{
  "num_hidden_layers": 9,
  "hidden_size": 128,
  "num_attention_heads": 4,
  "num_key_value_heads": 4,
  "head_dim": 32,
  "intermediate_size": 256,
  "vocab_size": 5216,
  "hidden_act": "bilinear",
  "norm": "rmsnorm",
  "norm_place": "pre",
  "norm_eps": 1e-06,
  "positions": "rope",
  "rope_theta": 2450.0,
  "rope_fraction": 0.5,
  "qk_norm": true,
  "attn_scale": 0.313,
  "bias": "none",
  "tie_word_embeddings": true,
  "parallel_block": false,
  "extras": ["value embeddings", "short convolutions", "skips across layers", "capped logits"],
  "init": "uniform",
  "init_std_qkv": 0.0469,
  "init_std_o": 0.0,
  "init_std_up": 0.0469,
  "init_std_down": 0.0,
  "optimizer": "adam_variant",
  "learning_rate": 0.00257,
  "beta1": 0.9,
  "weight_decay": 0.092,
  "lr_head": 0.0139,
  "warmup_steps": 395,
  "schedule": "cos",
  "final_lr_fraction": 0.1,
  "batch_tokens": 16384,
  "max_seq_len": 256,
  "doc_mask": true,
  "train_tokens": 91900000,
  "max_steps": 5610,
  "dataset": "wikipedia_en"
}
Each number is 128 + 24 x the weight over its row's rms, rounded and kept within 0 to 255. Layers, rows and columns count from 0. Numbers have three digits each. The size before them is the row's rms in percent of the matrix's.

# layer 3 attention output (transposed), 128x128, rms 0.0931, rows 76-98, columns 0-127
099:099160092131126107139145116132128151147070105111080134142139121129142156151099186122134131116093079109070110102155147108116162155143145102159089113114122133156090140134139149158096151098101125143125101162147161150122129158140119086072153126139125111107136147100107193118153128101111120091133169156073103125119120137101152145130138104123130120101134133113114146141125139154113120118147
103:130174129117113096118113103135117138080145113140139123088143110117101163124113150116133154122124165153137130163142179165084145149104098171126146096098115126168133119113109145100109120113148102105137140174131125112168139133115201124147147156183131114135112134151111130128117159129148108136103220134128110157110131134116101104142098156098152143134091105141154157136149127148111132124113
080:107138146136110113135114115129152151107118129129118111151128130173104130105143145124152177107136136132118128145110196115155124107143128107092163117136124164135115085099129136100168138121117085070143116139095123075133112160152146138125152082177119126113087135128148178133123144111121122102128159153152133152124181115113119128131118135125094100150106142118169145173165140159079152131182
078:116117123105140133095126167084057106131167126118132143121125131106164136152110111108133110156098114126184113097117096131104125144129123115139143110141103148089128144130124116115131137156123160158091135124126104122124103139113106129118130138061091084207166142126132079134112101131119167146116167150091100142125069129140104123113107125132125135143112121163123068124128104122155105130116
085:141104127093112130115131103100073098123157148100153132096152154118125089164105110087128125161128128131161144136134092168111138164102139136133118076111126114106136090116139147097113133120114143109098118126124091092156138124124143111137142135093032114145161125131129100113138120118139153127094088130111085160125107151125147100115116138109125149126128162186152084130122088114161134115103
085:123140149148139103149145115153156144129092101151142115181137133126096145108131180164149143139124136117078098120130137125137107097144116103118123106085131173165155132145094097140119140136135102142138101137133147155130160123129106115099131120120164154097123104161116154128162119130100077103144031093141202092132155127085157135149144118126110112110126109139120127120118139148111122140105
085:097158150140119174126135098089058167147212124115110162127129124145125131136096111148149108134144138110144128081151110107100153149134146143145113115123139150087117147123095130108105143155120121138108124133151113146136116158132121141123105106114110123147178114142150124166107095149122142157164189135053127105114089124136121080109105113129133139124130104153156123164117146131129152155118
088:076113129113116138129146128129120097140023124178100121103106134109155139159122099106112096135140118136152140094148112138119133146117149146110111155150166134130127121129168122121143139162110161162105149118145148105128130103152120125129123149126116091131142134137112112130154149122111185176173044141112086102124098106131099145146136101145128106142100140094104140129159101136135120148138
096:127138153171147097120149119145161131148109142137139131152127152120106137128122150153058146125099142150095129169119162135114142113112144108150148142087093124163116203127114095131173132087104097094160144137107159120110089114110118146136129126138162120113100126084105108079129166135148094145109142153141177130116158182128108143108136155123099125110133090123130157097099136122136114128103
100:142145156151114098136093095165135126145083167129197094124115128140113114140118128112105156111116115137130117124111130116102128123104094131117162096100090137133184134140143119148167133155122111105123141071099137141109116122135126149141111137129126202159122112136112140105107150133155121149136060104135176093111138137135118144100143156131104157124082166148130081118094101110146107161125
100:128174121128142069112126157135147113130098140126113141129133110137140137134159177150116124108092131129133141135097157108140104093147132142125189117139109191163124163142119144187105159139111120095117144146109128123138130119102157111143138113144135168150174124097123117145114117114129121101103116111133189146089130133142120178130167160144075094142102104119139149116101152122158106166171
089:106142153141136126134131067144104127133209160133112129109131167125111120138090082124116145125162158130157143184125164138120158124140166102146121136113136149172123137098137100130159152121144114142121114123124176100140096134147122125136125147155119147128118127174109133116109142175160131147148193171106117134138170113137110124138077128087152128134103137129153142142109153135071124151106
105:122184122119085165121132129127136135140068157131089158111143115110118118121129141127138147113140162135142135142109167145132109090132095171159109092087173120179145154135164144092104159164128126101086134136139123103132140085135168132120097157155123123137114094167130127132128178093138156118148085122153127138104119129132112154164135110145140145112128155123166157115161108175097098131131
103:137149112110113166118137131142117183180092138099091142117134094125135125108135126134125129121122116126158144122133171145114121131125112120144149132138104118153132163108135169164123122162111114117185103138155133126091136126164167187092126112171138131138125177130134162161112131104130108127132150144126138163076161162138156136161141150112082193128101139149190155136144121118133159143144
084:137139116165163172114157125138106114169108143125091139089144129089153122130109102130128097116146131132167130131111095131114116129102126122122071153134146083103138143114129111167091135132148149163085102123152137132172127120126136134152131169114103146114163140172110080143126126127156155126126028137135071125161105126124143111127101124101148171140145131123147144126089128125123151108106
093:185133139134109094127118124151152138138180111114115151142178133119139115104121113128129108107105149147159121141098116128140102083146126142118184096162137132076140083131123143114099120131127124113071132110099118121103143138099110141120116087116110177096146120088148118120124180149143122101130077118175172109123133138140132110123152128111097147109168119159180141097081154109127131118129
084:125133153133143114142126152103173106134048095117116128122102119102131142139106134180148122134096109123080101098128115137124137121136111133116096154129108141147126108133078116122118135138120105125139148094132118152127099088099073133121142124152172140120130137103108127096147146154121083146111048113145163083119130136108142125110160121125123112118104112107088083093075140148125093118095
084:130110136116146175087125145103083121132122128134138089128092092137137142119100130114144103144198110104182137080149094149133154151134113109134109132178105127078130129112119132117151121164114146169144108119153111148106121157164159144128124122079099119174111112137125123141118073121089138148150155129109083128147135115128128101131115119154148175116136142126142096131182096123171123124128
109:109089167158119167117182096157109143135100126135071137129128129101135155153086149140135109121106144151113120144133114137132137129170160080169070177104157118162129142126113101160145128115139134126159139137128147137151107129107099136144124134077109132133126109122151128118198148140141151134140082118120125102146181128126119110125129132135105141095180158135131134158110178131084132148114
089:140123114132137153079143139108093150116190140110122128126145101143162110119145105113135129108126140107142157140134155119115149160128132125140152120147116117084113148140151147127120125153126139139110098182144116111130130162158195146138123126115101131130111141134142119142101123139149131141115255142127090143120162149154107123132095150141118150103129142144197143153137134132131153130151
117:115095108095133125123115152110159066145189092122127132140137145137115132148139162146078176123139131145128106126042133090119153115145160092122082103116090106128112112111124106143123171138118132090128130154170124140147129137133118128100121105135121137112122096132138116118176153173158135139137134125138126153134111170147129104137127160140171113117108152168149127103153132157138130176087
119:139154158118094129108143119109105126102144110118153157157081132117098192100124104146159137160088149104122144083139140160142147114137142075102122097140101100111113145105160125154169109121099124085141085078156078145141137099108171136107152150106115102114105118118150136115179104134136177161122142099118092122130125133141143143146099139105110124114102107139121144077130115134126130137147
117:158135104178176131146107117099138105144146105106130133094115140120126113145137131175189128144097110092147115097102138109134140105100135141181112125111133139134142132110172188144117084148122123162141130114114145105160125109107118165101129118119139136111112099167170125138096157131091110146098149112101122101149112089063113124149119176128134129150143163128156125128104155180121129102114
# layer 3 attention value, 128x128, rms 0.101, rows 77-98, columns 0-127
101:140107138144145122126139151130183089109122133120077133117171128122141161124110102151116115172129132119128170164085148124141158122146140104132126143100115077121118174147121158154106134136166141133123144120092149128095144122106171141132145129072126120097166113094135127135154080156123118093110144124096161139095102118141161134136141156163056102167125159106106142113140091134125129115162
080:155156119129123150157131140117149145123112130122155134102118146106120145135136147135174163152145154087112177127121158170160116097099097180145114138094109122139091148131123148131110125162124115111099124117122202088127144156084165150131126084138165116105092105097116118150105110160140128112119159116138111121102121160140130148147119150155167127140121151092096188129123164115153095118089
075:138173111126112112102119130153140127146125117115086117135146129167098121113177111155130084185116123113116140139156145110075126119130132089141089145148154133151142082114115120150168150118166150123173124124143071156138150118141130137140156138143124117119162154178135157126156114137115088153127124122130169107156075130127111092114134157071129118116127112189125089107140104123153152118141
084:117123117138137130089142113132119119148116142137117148116137126150099107160130104142125119200132112117088116123163114133139181157130138123124143154131186161122136112128115099146122106124165185111156186115149093112121153113139145144096128179156102157126163156085151154123169111163124134143128119110085169124124052120144107114126122157072123123135149119152148103122125142143119138118155
075:167128142147135115154160169058094146171110115157150130150112082146127144121139143132139100077130136127154156075152102132115134109155124119129160085095097149142131156169154139092109121150111138131097134128093175148148089136141082111147136133096159133155082143123102122119123109101122162166162095114122114134108165130148132148147123117142134140134137143096127149146146074132140123164124
081:099176126140112133126094137119135144149141099126060103157127108143138146132164099109133099137142123141133105155129102084062114106168132118144113120133163138160117136135120112137127143146148151168156131122170080191146114139140154131141133154134136136145156123137128109130141125123126130111095122098123154111125126116125120061093126153078110135136116142135102051166074110121157117118128
086:129100118110147144138133107147079124126120115080117138137125123155117135132148143163107170145123094120134074095164077123133116124146135106151084140134131125130121147077108082174129153122116094112154073103127092119106152113114160102104154162119092163115163115151150112137168168108105106135125116143147155140154143126123130118121160106114164089105150146123103077131177122161131126103116
092:156128124115133075143155130103161136143096148162189106113136123121134099124137140118126121114117140097124118144114149180107090098114099148133125148111106094111106173138140150164105110142120093116098121152161146120146110153086123173160116159118143163113110128160105139114099114135122131118134107144085055134159132135127160141131148121156076165143132162140169141105159088117141164117144
099:174138119142166122130145106110125106181100149118174121129117129142135139149135153128145131138118160127138143131126094156141149123195095113119142125150132132111071114163133104132146090098132145146092108139105119105119144134109138128146126097110175183116070133107116116120112086163174143163121109139109134121125158122148150101121103118143109123130159118124188111108184144100177129166117
106:146142148120092160103149131129145167123098138145125118107154139125162098116150131154131085127144146103128140108154137147147110135136159124147123124126100117113105171182130152097152076170121117100088087126126100137091093107140110168150147089116133129100095100141143098116094129132133139143138092123125092105103142147131160080104139137173139145093114167092103155147167098134159149133079
080:141132134135134123149158143067146140175131156132146132107146139131160113119106143108148104129177141130124119167139079160137114087105075139113078123120131084095102107150093112149081125163150124144122139061150135146124153154131149152115154172109195165127138101136128118131104141131134132162121140113114161129172142138110113111125121115166104150125118148147089135127125115079131110142143
107:101144141143148152123116148138131100151122123102118156092136142156103147136137124144126123083130124135142144167160120139093112113162172089104110104162161101132109128124134076110101133126133112149142094154127121136119107110107150138094125100091085106089129166164162129144147080148082118124147094129118158123137108110129144088143126122117132079125196141080135172085156125172123106116127
102:118109150098117120145093145132113107131092147129112087120130092135110126105161130120162124126149096118146129152094122095072147101115151163094151124146117054100126134146131135103134142111117176110140140116111133128117126095152136135110092046155139104069175105127154136147157104152117152126151118137165131110141142115112114101084143144103099168159128142090128155106098117116138133119127
083:118099151139162142127131111127077116147158152108088116101145093127175132128142138106115114119137109161145092108135134111142180128092175141124117121099168135114138128099105108099133116105128118111114107101138096156139118089141123123075094165112108118139142100095141118123122132104097152148161095100134137111198137101092099094129128152133130148106138112162126097118131145093088116085183
095:141132124136130115125113109138129153109158165133141143108135108147150119129125064127148116151104154100148147157154161153149084141159149103097148128181118162104111133130105123098132123139103167142124120183132141152133105119125102126114117119124105142124107152137135122125091152135172161150099134130129119099137076111153107113127124150141150180146127115136190197105075166094135118112078
078:115101130129141153094143119090144137126099139123134127139091082126132129116130156089158092118119140152129127126126145149077116162134135102146155121098084101127099137139106159150150118123110103106111092144125115116134150113133073145141173158105078111158078110121102145115152087112144133122133108174106113126116168129120120079106141118102138171112106113104138136159173071093169154130106
081:122139090117123145166101132128116095102110111099099079128115174157100118157141125156091150146120100127116093107139099114078131101122127083152125117146128182141162063118104116117135160098130147126151124098126120127142126146116125123143129098144139096145127143151102121152130104111110112090133107121181177158154132115108078156113115141064115103126121103158139078133120155120149106127148
106:133161109099139158121120095162065120124115157131102183116119085128120116112137151145134165064150140136116093105128133133090092108141081136140090140111140119150118137097146134083091125128102104135128130107138136140163112144091123136145118203164106164142118124130103158132118130111152122152152134118132104147155120135109117135156121136138149176120107168161157090136121136084092119096119
072:091112133130106129152090161137148093079178129128106121145158159160101107107130113135092185129127130134116145151081149116157133052131104106128115181169124110123121108099137115087129123103166134141130151117168160117129114139119142133105123098124131093152149147119142135116135124146125101102130160122144155126134109093160116134178121167095135117167129142171144131106082153104096132143143
115:117104104096142104148113148099146080152121091133126132130118156178108134152152142137099159146122123112131092124060133076145117128154121113102071091134086132138099117122131111150118181133109113081113128152169101133141165128129158117124125100142137126120113092130136129114154122152148125143131139138162133170130138171135127085136092136150160097103109134168156142125161127153147129135063
118:130160158125094115103132116114118111084153113124168138155094143104081176109126081143141143149081141125109150088120150178136141088126133088114115091122076093109121141113155127136167110146113128069152113068157076125132140094106128139122134145107092107115102101139137135119164094109140160152125131103128106126131149126144142143136105139105095121126123107126131132070143111149128129149147
113:174141091171164129122094118096157097135107106111118127110113111112121119139147144157178096146102137107149123101096111123159112130100125170141118136123162135127157146131160184160120076144134117149146135134104118094151141082131122165108137114123133124120090101162156114132083140119093123129095125100127135088138153081087118108164106172136118109130145153148115130157114143185096136121102
# layer 3 attention query, 128x128, rms 0.102, rows 96-127, columns 0-127
070:140114099114122128107089149098160144109140115101167120125108118152108113086170126121135129136106148121185128155102126107115085111116146152117177121129100141101121162118182137153109101130113111127130102169115140126111144119115126106125121091123138172122115139124158077075126146134119158106149109120185099126102157183127114092123142160136135151164119145140156163105153085130170100106141
071:122107138125110103109135127110105140185138137111122131106154081114106102132114145121129106093134089131113125143161132139152109147081155150143108175107177107127118130114118142122144178077099117186080116097095138138139176130138133108097138182095094134140092129132132150095138150120113155158145148123107134098148166121127095142141139148121134144102127128127140109127127086161090131182089
182:112123128129158136137121110123097104159143143128109121138109143116115141153074123145121116117153109129109117110145111109133148110134142112145044126126164139160150121117085114130144165097111128152165131086124162155175118148158116118111118172120091121185151111149097148146128096135109102151132159164067136122186128078117146140124083120110130115126137109142104093155118123120093164098127
065:095130136124155139151127106099081072136122117121114125164117171135129133155108152188135113137088098150139122097154102129123145121102114121121103092150145139120128092110079107134132156063075192120125111081142145108173126149164131129113181128138154117132149138125112133119164107114121145167141099153097160116112133111135157132129122062126143123086106113140139119134129121119128132132115
083:112141119130139124131120100116078109157136161105103105126117145096102120166083119130115109115156103138107121146148132132142148130113150139128061124143174136168143116099098140133146169108108113142175135107127161136155116158166128115096126165143105117173134124148085146158126092131132106156137138139069133152152102082128138139137086136084101091119113121155087089162149111115091138140104
065:116136177121176108137113113111085064138148129097118123153132142087153112133124103160131144120109097139112146112132103123128136133106122094132123098143155136138155076141075107118156141087141154142120129088124102107139102131164126143134136163084152120171140139128079151140145091138144129150144146146094141093136099068133096120108105118103122087110121140168097088127119165092109136116126
081:084122143119130104129134099103085121152144142131078119148122138096115108131075141126130109116134097125121140125141142141136162114129151118114099134132150152174122148114081137119160156123099113124171126105152140139169118176136132121116133159136099093177129137151095140123141069144116116146144144124065130094174111090135146160128089127083105081120123131129089103170145136110077136141117
073:149085138088154137149088158131154096126107128118106116103142115147133101115134124138111131139113150158153133144096065170086119151129088149135195110114119122098114144135159114131126098106118155133078144134105116117116136127141106139125138111090136145083080140109154100105161149144124159093132086088165141131092118172127104129121162132127134125121134147117153126058157136135133096157142
085:111096100110119146100099135129126137114151117153104172135122152114152136114102106114136140148141146123152159139105129139106148157134121117086182121146083124087104097167167150146106117155092165096070105142157116113101182145137144129121158120106161109149131137128109166135109097099101124075122132141126116133093066137156122111118150142136078113131146144110127100112144137076138133104157
084:145145094140123171099141097135116095149152131129111165140111100113090130144142148128132141115138176105106140099119140152118153089163157103086125101125143127130149117132139115144144102100116149118122109100100166105126154108154112129133146114126164194140143148091152119150107111145146067101167131174067140123125108123111095081085094124132123140128102148140129145118159150135149154077155
103:115093102097116143121120135120088138145123168110152159123144123204118104170130125136130121138157105105141095145119103140141080155137120085178143182130126106145089116121149106094125172106136138108158100185125132091108129152121150083152112122138127125115111185129101111111108120130121067097137122142105102132130110150119141161117110152082148142148116136125173123144147156125129145142114
103:110134132157141112108070181136113110128129142162121114110138158079120150111157117120126176115136166169140138117138138184122185133079100175160120087168149137093146143109088149131110099113155128117099097125131132152156122132121158140111128142147149118163168106154111133137111128084168097123191115139128141127143139115131140104150142126127100153139132161121122107092100127119114109140160
098:116158131160112115134064122100116101112119152113103123110123133136136099152144124138110153150097131132157094111103175134102139129134121141142133146133197149133132152119119132137117141138109137110145118123108108126131137124100105132171147156166146062154115127140104095132121142175138150139118136054150178115109145163189142127148091129145093097152093152131119137167140128139119129182098
087:124150116151132082127137138170178120095168113111115132115127116142104131110144145103106129112133116178089132138108164153127108170117121146113165145084118153169126127120136149130141119097161093097117174134113128090145120111130129110155156099202063140098130131089129129135147180102145138112122149095142149152107098123140125131140147135109103122120125151145085136108131124144158167179135
102:155110168108144108144143135146131084100134104153135124151155073093150100112120094173115112155090094125194167158139132143148126154161151146121139084112137124120113147107138148121130124104120155165121098142120148112110116167095139113132133074087161133119115127099149100103123127119125127107180120132153139169099152142135116140121166111147103109141151079092138138157158108121112081124135
102:131101141140107127111111149111117111118150077083123117143071130187106136154125152181088118102143144142150148115123152142171113161085136120124084119140114147136157110114098159125119167130096151164162165149129112131115140127139126127127163140156147102149144115140125121136107101101136126132145152121149108142129149137085152203117136107127095107158077128156078148114134124106158105159122
109:110145154143092129159137110123099104136120118159063129127113164095165104141124153106099128090128110140101105112133085118131131148160110158125073116107159102148131096124144148127117144089098127142138124136134149125163093113136140111149165126085088117146129130128124138176119153156175103106104152134128136161146131081132127151121135116116106124108130142066098126095082134159077174140116
108:119136147119110126126120079101148137106140144126111119171188141127161146137152143144097131158113137121130192125085096126132166114111141072116120107105149128111152147141124112113133120112121142120119075154132121134086095079132132125108115151115123064149117127099114135104077118118114163134124125125101143110048105126073161116175126137162141133134131166110145136126152127153130127147128
104:148136154126157100084116092127178097109136118137160144120091129128099137144143148096128095168135104109117111127107070167141172106125131135098178137161140159108160061089145106172150124109098138160108162200126119126144143101137130128133127097113148147098134129151120098158128115141123108133114127139118120152165140114140109107152106122078134133107131124128089096122150161118134134131153
111:131145134103132126107091128167125098154133140116111137132168130109123115125103143118139126156140094137109069104126103123183113154107109174101112106155100112152102124121128092130122110161096140104068112093153117146083127139137135146148126157121132132104153131125149060084131147113113108128111131128137138134128123186107188109109146109125104155108095125140142112171118095170090138090157
109:182090107123098156115140114128098132102123128075180116149155157093134123149138172106152119132139141127118152118110145093147108136169109105162133140117139137064114157120162100142141088117071154143159123095150128132133134122128115135083130099128135112161147048143157122104105128156106110098106145136143107156133122120141107126167159128076149145145111121138130143138107127149165135150127
108:130089119093126141109097130131103183149131106111071099158115106160120141126151122090180127138151168101088151135117153099100119137104133145141127144102127162111124126088164114166144116125139127165118094135143151156126091129131150138094111104141146104150125126120184130123094082122160103128136126123144133127130175112136161123096160121151147098152135169094117167103180088154129129134140
105:115182158151108144133168110169111100132132161123132166099127130151142151120128150143151106160139175112151136112162135121139113109123077112139086142157112134162112127147117186119129132135080123188175119138119113158107119101110113122149104104125090141142168074077132144148133130123163103157142104127113130139153120133174177128149101137153163104137104150146158135137132124135124152153146
111:154108135127175106141157117147173154105127163118184135166137115131144153105108115102146099118155136130140101125137111125137131151176125124163110158137132091099157101151141118158145083149148138129100142144142124114164136101089106098172122122089144124109118126144141163181140091097200112102150114107128152152128138144102148162145119128168127130128137094172124141151165123171106108133115
103:101122092154138093091131102097121131117106115119111158165115105179171128116152059086124140141104143147135114180143196123153162117178148107160131126106090103122093128133106147130130122126127150134119148134145084152103135164140131128085136116105094102131097084087085126128125108114142161159107145122135144160130134123113157106129134110134125110112117111132131105149170145123106166117150
113:100135119177148123143118133134136138132118151098135127092096136128179127124114174095125121049132133104119175113113137112142141161118172114096133110124168139149122092138126094106135106141146121161133146098154112118103112107146125128120111065184167076114113140158116109128160118167126109123165123139113135132113141111135174148152121121079126079098142117138157146137131130097098134091129
099:164143116113147119097112123105086136089118185204122105124117116107112147099080115146137099146142101148125143123135153124114149145095156133113144164138169123175158118105084157085125108116122081154130123097138117130197086129145154124159146116129154122122117081146170119113132143108158134131107151150086109136139124140131146114111131174121145122111137122162075146116130132132129119119148
109:137121094110131110076145132114186119137115113145138126130120169143101114132128121130132138114145156122108110098156094112121163138165107142099196127110140110172120117115156193091115152158122128150156118115133149141098148087113111158096147159177119069128145118147109118156143120112118173103164118133152127076098132159130155122131118163125113132163099117146154126136092107136140112145160
107:118133156161131129114140127133129120184111110135140117094146114140158116124124069139142106109145110131138154124158120143121138106109134126147138099099161130109138114124136087145130180120112162115119157062144125123159114100170120112183161121170111160126116138101095146109134152099126159112166146127145124110121034125155129131159145123131089131099149108126124136148139127194144153154147
108:178108148158149161137115150107164149119132151099148127119119139099135146140099123105142110154132115133156121180103099139128108167090118161125128159065133109169128148141106122123110112098112173155108126146096142145121164151114150121084128161149104120103107122100103157127137102158134136113124142131115133096120091146148122067116154121115138185120113108086075131126147082112142108088107
109:158104133120083134152105107124104141124131107118111163128133128143167133119152139165123088097092091107159122084153164145115094076177140156103121134096111121164141093098135154151136115112110122125130165108116108085102148133137125151075126140136133130132138155145157155142124084111126113104185133137156168107098115125133127132103114185111150186097103121164127143121142142126107147109101
096:124110148122092114121157156116128121121124134170163123089101118141143111120104140104130146120135109152122118155129071117138128143100088102095159098125075116141139107124148170179117084129091149101118132122134122146092145103130161128148104137099145152110139136146119164064150102112122112127096120127174131150114154130143140151151168160171120172144088128160121121138160150089104133180157
# layer 3 attention key, 128x128, rms 0.1, rows 96-127, columns 0-127
085:118162158156125134189132089134117156158092114166152155125157109128167179145106113124129106104137106096102125123173100115132140122103131160158110156129108096135118093138115082126098152125138119128097168122163144125124099140107121110159124155163104123121128127145109138177112124074139133147121127145081110159159114111121136135163113128125132155064086106131127106121108188146118137150122
098:163106100108113123075142130144160098118128149101101127109128120145143118100166145151120136106171163115131152148113145148134098135135126102089154060149116151121137149147115188109159111168125118092126128130112094088110118101169139148076159101105161123114113165117130136111112117138113150109115131114154130137078131147111105141110140138127098137136104143144142164078155110066155140107154
070:091133157141133154142140162113111154128115131147157144134098136144142148134133151114135154150086121116141105059127084126083135119137117112141108105156118144143122098163159082092136126143133131118137106155145115127120145107102103150158116099095136113082134109147131134145127161106147134075126101130138118086126188137147119108110124094194157180130152150115173110154096132108090142097149
056:165165118141136140094131140128187149110133101162129128098141080144147137111118134117128112094186156104107113140113096150166111188100085139118079143100134135130139134124147095136117132131141134140166139127091120125170119112161102095161154165153068111129130108131161137135131164129139122132105161084112113146107150122145124113151151148143125142082148112099112126142161106181146126148135
096:090134157150165186113161130140154143159131088133102126138118108153155167104133135146136107135122122106110112081176069140083163125139134102151112135141111114105110110166121094146108115109146137148156091141152112147132162116117102139145139148085118125134151142129147106110145139133084153133155132126108136082151152144117103126101138067167174171111153114118127132131132140115133133065148
082:127157133165159148141140124140139173163131088160115111115101110138122171147067128103125087145139143112093076109160110124116142141130120147175091135120129136093114154130136080152097142125126108142154105143127148160158130139100114096133154155170053110137124141131123119134161168110095128145152124127068113144163132136142168114116126103147108154108135111099127142167138129150117148095132
091:110194138163134168160156125151158153162103126135121128134091117137119197130096127129122116155135166131103111116142083115122147156112116145149065133117150123107141112138139074139084124107148128158157116125133133134162143096124110084161119129159088126121138137105120153195117168107098128148141125178099127148139125092117130118141119093137130159116157105142120108146123135153149143093126
083:135202120150110110156115124139105155124148134139103173134111124102110131126143155116118153114138143120088151120108191110171173103134150161121134153109169128166123142088115121133151127151122103096189171142099125141142141134106116155111163130208119099154158147105140155162112132121155124120124142130125128149137096130129162149112112131098098116124082134151104155147128143150109166135115
084:107088088140129119082126125116103124150127140092126142126141103135117109126133104143136143128124130133132113147159149117146162151121119111144132150136137147105146149132120120118187144140127133139160142100117094144101146135182184134093155167137172137118120152177084115061137116106125096187155152148072164137149102133133112112127086174112146122134087098165105122153139156128115152140110
080:152166163119134093188115132106117158148116080120158105115145107152133115126168136122143121109126085109124105151150099114150094084128109154157119127107167128173131133069135110105125160106131108145168170142137118124115081129110116117135095161146116148100110112114131127114133148130156150208108129128147133148125144112106137157147103136155161149146086120097124162119116127157114138174101
116:130140141169135107131101144148157113119131122156107111121142149045137143084145122119133159121111161170129151118148135156117211103091117184111121067144141149102164148129090164152122095138130134117096131098150119162148096126123137151108130134128154124145145087159117128125148128101141163141162133109145152108144140109128128109148156110140107128122146140132108123091082107120103106132168
104:166156146127117138144191090143187126120125098105111113141108119109147141122093133124122106121097114111124145110112146073118110114151159125063134126098112142128149125155145126157131118165101106153124169079135132136117124105144102179126119123126097130131113114118164135136166115158086208150071139119137133106114122130133114128115136112184131110099138090148097152140128114136147121099121
089:145097124115155111121193145152129147159173103152152119131140123132090162111097142125134098090166106143074154142154087119156111124110154117133103114132112121151149117102124130129153125117132123154116154111119169144132097140141112102081110091131082149114156119097151158129137138095105117126142117200110106141137096084072153128118145123113147185125153111129120147099123086126137142105132
087:147094126107126121115107151125131094139107132105118096136110166108110128108118109168090109132145105170156100126132105107126141126095114090116129126151139118098166079134108154135126129097147132111134135095145092148123148136169169131074123151110165084170120119180096093125125114094106103114144091171156125095153143121087080147150134136100096150135097117161080121112116139115140127134164
111:151115163114142100138144122143120081112133104156134128155154069096155108116119097163118122145088091128174171168139127135149125142173156148128135087108149128123115154093140151135143120096102148165121096126122158118115103152103130115147126071094164138128124123106142094100127135130128108112168127133153136163106150132139119148118164108137113096135134062086150137163156118130096080116136
105:138074149126117144100141148135116124125139069086135112134105129163129133135115156190098112127134123129179142113156147150155097159086138117131082117133104137107147112115103167117129165147098160177158138159141114134096149126135139126130152152132134096150124112137125119117114081093136122133160136115145100141133149140090143193121147105138121117159086125151057147113156115111157108135113
104:105139163130093142151138111120102107136105102162074119125119172081175100132149157107109127108123109133119099118139068124132124174157118154109087127089156094136123108136158143118105130090101143152125116129137126124153094111121141115132187129072076119131115136137128121173123135153164110128126140128129142141138137106132125138129132117115119126100119137066097142087101133163084180142101
113:119133145129107128127114089101144132122150138126108100171183139123160156145152144150091126152107141119134190113090086126150170116109144077111126104103151124124143141130120125111136127104117149128120074154129120146090110080142131117110137141110118056153116134088110128097085126112111158129124134110098150096064106128070165122170121134164133129129128171118141141133154119137127131140139
112:160119158123154103066127096121165101109137114134161147118103128119121117134144150098135087166126102115119109122120050160132170103118143131093176146171144158102142074089156107166149113112075145149124151204131112139138135099133122143113147116109140129103130131145106087144129114143120099125112130126127120143157132111133123114159110132082138132104126124130084104139149157115119141119150
120:124104115147122125149168124084137153106125123138148120124094135135128140123141119138114138101114157124159189154127145131070134101153147085161141146109153147102155133129129155116129151091166118151188143168104134115168139128110129110117125095127121126143105137132106195160130112147136149125151123127104115120137127078143062142147116141129154100158166132117116138082125163076161115171105
109:076172154131157096128116146127162126148136127185092148107089103169117142106122085144105140117107114132126101139144120159109148117084144145083124118136128117192146095136094154113111170144178095114096132152108132117125132133121146132171129152148125138100103195118104139149149119111141150158150121122122151099129123129117152125076099128185109116128155142115126118116144120112095128096130
115:108164133161124114152165121126147076120116143141182152097147152094137098117100138156081126121110082140174104119150098151148141120149131095119140108146120094149138129174094152078118138132135135106141153121121094106133157131135114112165137158107120147106125130128083132129167170138092156134121125119106123120124086151117088143148101131087110165102117087156132083152088157101123126131111
111:109199146157122150130166110170118102129131156135121153100119117161145166123126143136148115174125170116151141118163131120146119117111079116142096143156110133159108115147117177115127128133082128192174115135108116158107136106108115120143111102142090140139175080067142146142139129116160095154146102130125143133145114130171167125137104130156155109132113150134152134134118127141136159166159
112:107145123145075141120111137110078099151130095139078116086111143112115103158146136150108148148102117126106152129115144127117120099087133129090152095116127166166105144103119132110116176101119112124139126115118133136089122161159146155087132133167113144133133128106116100078111166165058146154115149148122099103134117108159107102110141124083126133124137161091138113108075131083145148128131
112:149131174096117155166136159160155124138148139149137103096142152087087122126108198178140122116143104113136147079117061126118096127079108154083132116138160159140160123121146105120128132136139091125133105118110171101146121095109123127175129143155169158124161175159163139118132143133106100108161109146126129096124129129135094142136118137126134143130139132123119157105094113133147089139111
113:160125141084107142105151123109114118125142097166121141151152115132079125133146088168129138200134126156133093141147124149109128095137091154168121144146085121111136164121131158152116151121113135101136115150101133149166142140106122137136139193074094162145145119098136158127095133093132148139089128114137114122137111138121086098113136137169137182164115136119093101125128129169160112160135
103:096133122143107124168132142147177116162141069061117147141128149152141097161161141114115175085114144131131121132121109128151109112159092128140111090104084139093103146142177100170128147138135156103137138164111136125074178126115091138107107140140101138135144181112095147136126124138100119124147116121175150141118124104127109149139115092140099134148108142096184113131126132133137128148122
113:150122097114133091095143118113197119139118117148132123135121175132094114139128114132133127120148162127095106094153092109137168134172103138104192121101152106174120124119148188100118163158129128148144123110127158152112133095120105159096155151177118083132148112141109115148151108112132164106167121126148128082100117151134155126122105155122102121169111113149162133136094113143138110144156
113:130125089097128124148113131119119133082137158126100144159103148125095135136121180113111148136120148123119099137098144101145129138144121124115118153147095136155123148131124161115127082145136092129146102181108140135107141164090129132069093124098149106135129115154154113141121118154129098149098116133120134162137236126106129137092107131112165113163100141114131127105112123060104106101106
107:075141107106114096131133096145084112144116106163108114150147129148115115121142133150119142108120120137101136082153158109125147076168144086141124088182125146096127109107145142137148141153143093106156132102158130110144103107147106129176122085112158126164151129141149108127122139108124121141132124128132129165130156112111135194123104135140111063138153147164180113142113182137118142167149
112:102154118127161131099155153127143124132127153136153095127130118118092113141122111087134169162151161158102125180095089102134155183082109098154134125149147133096116169159124108097115124148144136147128087150142146173153118119112126108170125117118119120130125111113111098100125173149128147159069120119110085147154153131122121137156149078151124064158145130104130122136111121127156097147146
115:146103145121103111110150161115122122116132146161182127091116110147129107117122141117115150114154127136116122165119071128123128131106089108100161090133089107150149120119151190165124079135085127104110120121126130151099127119128151132125115144093152159123146137143128158078134117122140111137085125106162123172121163124134136152147143171172135164157079138147127133129144142069078124168149